Part of a small language model's weights.
Architecture: RMSNorm before each block, no position embeddings, no biases in attention or MLP, untied embeddings, normalized queries and keys, ALiBi, local attention windows, value embeddings.
Each number is 50 + 15 x the weight over the matrix's rms, rounded and kept within 0 to 99. Layers, rows and columns count from 0.

# layer 4 MLP down (transposed), 1536x192, rms 0.095, rows 1057-1071, columns 144-191
35 44 32 51 57 37 49 48 63 36 81 30 51 67 43 52 49 44 63 57 57 58 59 48 40 37 21 57 53 48 41 55 55 46 47 62 34 56 41 55 61 43 62 20 65 55 63 30
49 59 65 58 69 70 73 31 07 47 44 56 30 63 63 66 38 37 46 54 35 12 47 48 30 42 58 67 75 46 59 60 23 21 57 76 67 55 68 37 40 72 46 73 61 34 47 53
77 43 44 33 42 87 74 39 61 54 53 64 23 48 44 53 49 51 47 75 48 31 35 49 71 70 53 47 52 70 63 51 45 47 66 72 70 32 82 47 32 36 65 55 61 46 60 29
54 45 52 46 67 57 46 51 56 52 91 59 36 46 70 65 44 41 71 41 66 42 54 48 57 53 62 62 51 49 46 43 42 51 47 35 68 29 82 44 70 72 32 39 40 32 63 62
70 54 59 31 43 60 56 25 40 18 61 67 48 58 43 61 27 67 25 59 52 74 54 90 42 66 57 60 43 41 58 53 87 80 60 39 56 41 38 46 55 44 27 79 46 46 35 47
68 76 60 64 41 57 45 54 43 46 78 82 49 52 60 45 47 84 41 58 56 72 28 89 30 58 30 62 70 54 20 25 67 71 53 59 74 41 39 31 26 41 25 61 49 42 42 22
35 66 51 59 30 48 51 47 37 44 41 44 58 58 42 77 45 35 36 51 57 65 51 30 35 62 69 40 43 49 64 20 41 50 46 69 50 53 71 37 19 53 62 42 45 61 14 54
58 05 28 50 29 65 44 51 58 66 40 79 31 68 24 49 51 53 61 62 56 53 49 84 33 50 44 59 69 44 52 57 31 35 59 48 47 29 39 80 55 66 24 63 65 73 68 56
60 58 57 54 51 56 54 21 65 30 46 61 61 43 57 52 58 34 55 57 65 58 72 56 49 41 42 36 48 55 42 19 35 66 46 30 43 78 48 63 43 32 41 68 61 74 45 59
27 49 53 65 64 53 50 51 52 18 43 55 39 29 52 21 51 49 50 34 71 61 66 64 45 53 41 23 49 61 16 60 62 53 23 56 44 54 52 62 20 86 40 40 63 77 64 43
56 33 48 39 44 49 63 38 60 43 41 54 42 56 48 47 56 46 48 62 41 51 45 52 48 59 33 44 39 57 39 53 57 43 52 42 48 54 47 47 59 53 40 46 64 37 53 43
66 39 46 53 47 61 27 45 66 44 38 78 20 71 52 83 42 58 42 51 44 82 60 22 49 35 58 57 82 15 34 60 45 80 75 61 40 56 37 69 72 63 47 48 52 34 58 34
47 33 71 50 58 36 59 67 37 47 69 39 54 61 39 40 60 65 75 64 36 33 47 68 57 47 83 56 31 46 39 27 64 48 57 43 65 44 49 59 46 59 31 75 45 44 53 66
46 52 56 52 34 61 67 47 49 65 53 62 83 33 82 61 34 42 35 40 52 60 30 20 49 52 30 54 52 50 33 61 44 74 63 48 68 46 51 41 68 35 52 44 16 63 39 58
45 59 31 39 48 55 66 42 48 52 38 77 56 62 54 39 37 52 39 43 44 58 26 46 50 44 51 48 36 67 91 29 32 43 61 71 41 48 34 42 12 45 59 78 65 37 25 73
# layer 4 MLP up, 1536x192, rms 0.111, rows 1058-1071, columns 144-191
71 46 39 52 34 55 63 60 62 21 41 45 51 40 48 58 42 62 49 33 55 46 29 38 56 33 91 52 44 54 58 23 36 60 36 43 44 53 65 56 45 61 38 56 48 59 44 44
43 49 35 50 64 57 53 53 41 48 41 39 27 35 28 54 44 57 57 58 30 52 49 52 62 36 21 74 54 74 58 58 37 53 65 38 60 67 43 55 54 67 59 84 51 42 57 50
22 42 69 46 53 57 49 48 43 53 66 54 33 36 56 51 55 50 82 57 62 21 56 38 13 75 60 38 49 67 83 40 44 31 45 55 63 39 87 57 55 36 30 50 54 66 68 20
54 37 34 65 32 67 55 59 60 57 45 44 67 44 75 34 53 49 53 43 26 59 60 18 26 40 66 60 62 53 56 63 72 32 64 44 66 57 42 53 54 72 54 66 36 27 42 60
65 71 39 72 64 42 31 43 70 51 71 39 12 66 66 41 79 36 59 36 44 18 79 21 20 63 54 63 75 78 51 40 71 29 68 30 75 23 42 73 64 50 66 93 43 63 45 32
41 50 57 42 50 45 53 44 59 69 46 46 43 64 46 44 40 37 34 42 48 37 67 69 69 47 36 56 54 43 49 54 59 64 53 59 50 34 55 40 53 44 59 45 54 35 51 43
41 42 57 42 45 38 26 43 33 34 43 31 52 31 54 52 46 65 38 57 31 57 37 71 48 36 21 48 67 58 51 61 48 45 64 00 38 38 58 59 55 43 34 66 48 73 57 56
39 54 56 33 61 44 62 42 34 69 84 56 31 34 50 68 35 51 50 45 41 44 22 61 35 52 76 47 45 51 60 37 51 14 66 57 78 49 41 40 49 74 52 59 52 39 49 32
51 49 50 32 73 30 28 43 45 55 50 23 36 16 34 45 56 74 28 53 79 55 57 62 16 72 67 56 44 88 42 48 56 30 57 70 47 33 35 45 51 72 57 71 23 71 50 52
47 58 58 42 52 60 57 69 52 35 56 33 51 38 52 58 68 63 51 57 64 45 54 40 29 48 56 52 35 61 60 37 52 31 58 34 62 20 60 44 31 53 37 61 43 46 55 45
50 61 38 49 64 68 35 53 29 70 61 55 50 59 56 51 72 63 66 11 74 52 55 51 21 59 64 42 56 41 63 54 57 28 35 43 71 26 40 53 53 58 60 73 58 53 59 40
54 63 71 45 45 37 74 36 38 70 56 50 54 26 45 51 71 64 46 50 60 50 47 41 58 56 32 50 49 43 54 45 44 51 33 32 53 55 68 37 54 46 72 56 38 12 71 44
60 71 39 26 61 40 75 49 35 27 52 28 50 45 52 54 59 58 48 34 49 57 54 47 37 63 59 49 42 77 71 64 28 35 67 57 28 37 59 29 42 36 65 99 46 57 28 51
54 48 52 47 59 53 34 33 43 50 68 31 43 31 35 45 63 57 47 25 19 38 43 35 49 32 77 42 61 61 60 36 40 49 56 59 38 30 62 28 27 41 46 60 63 64 48 50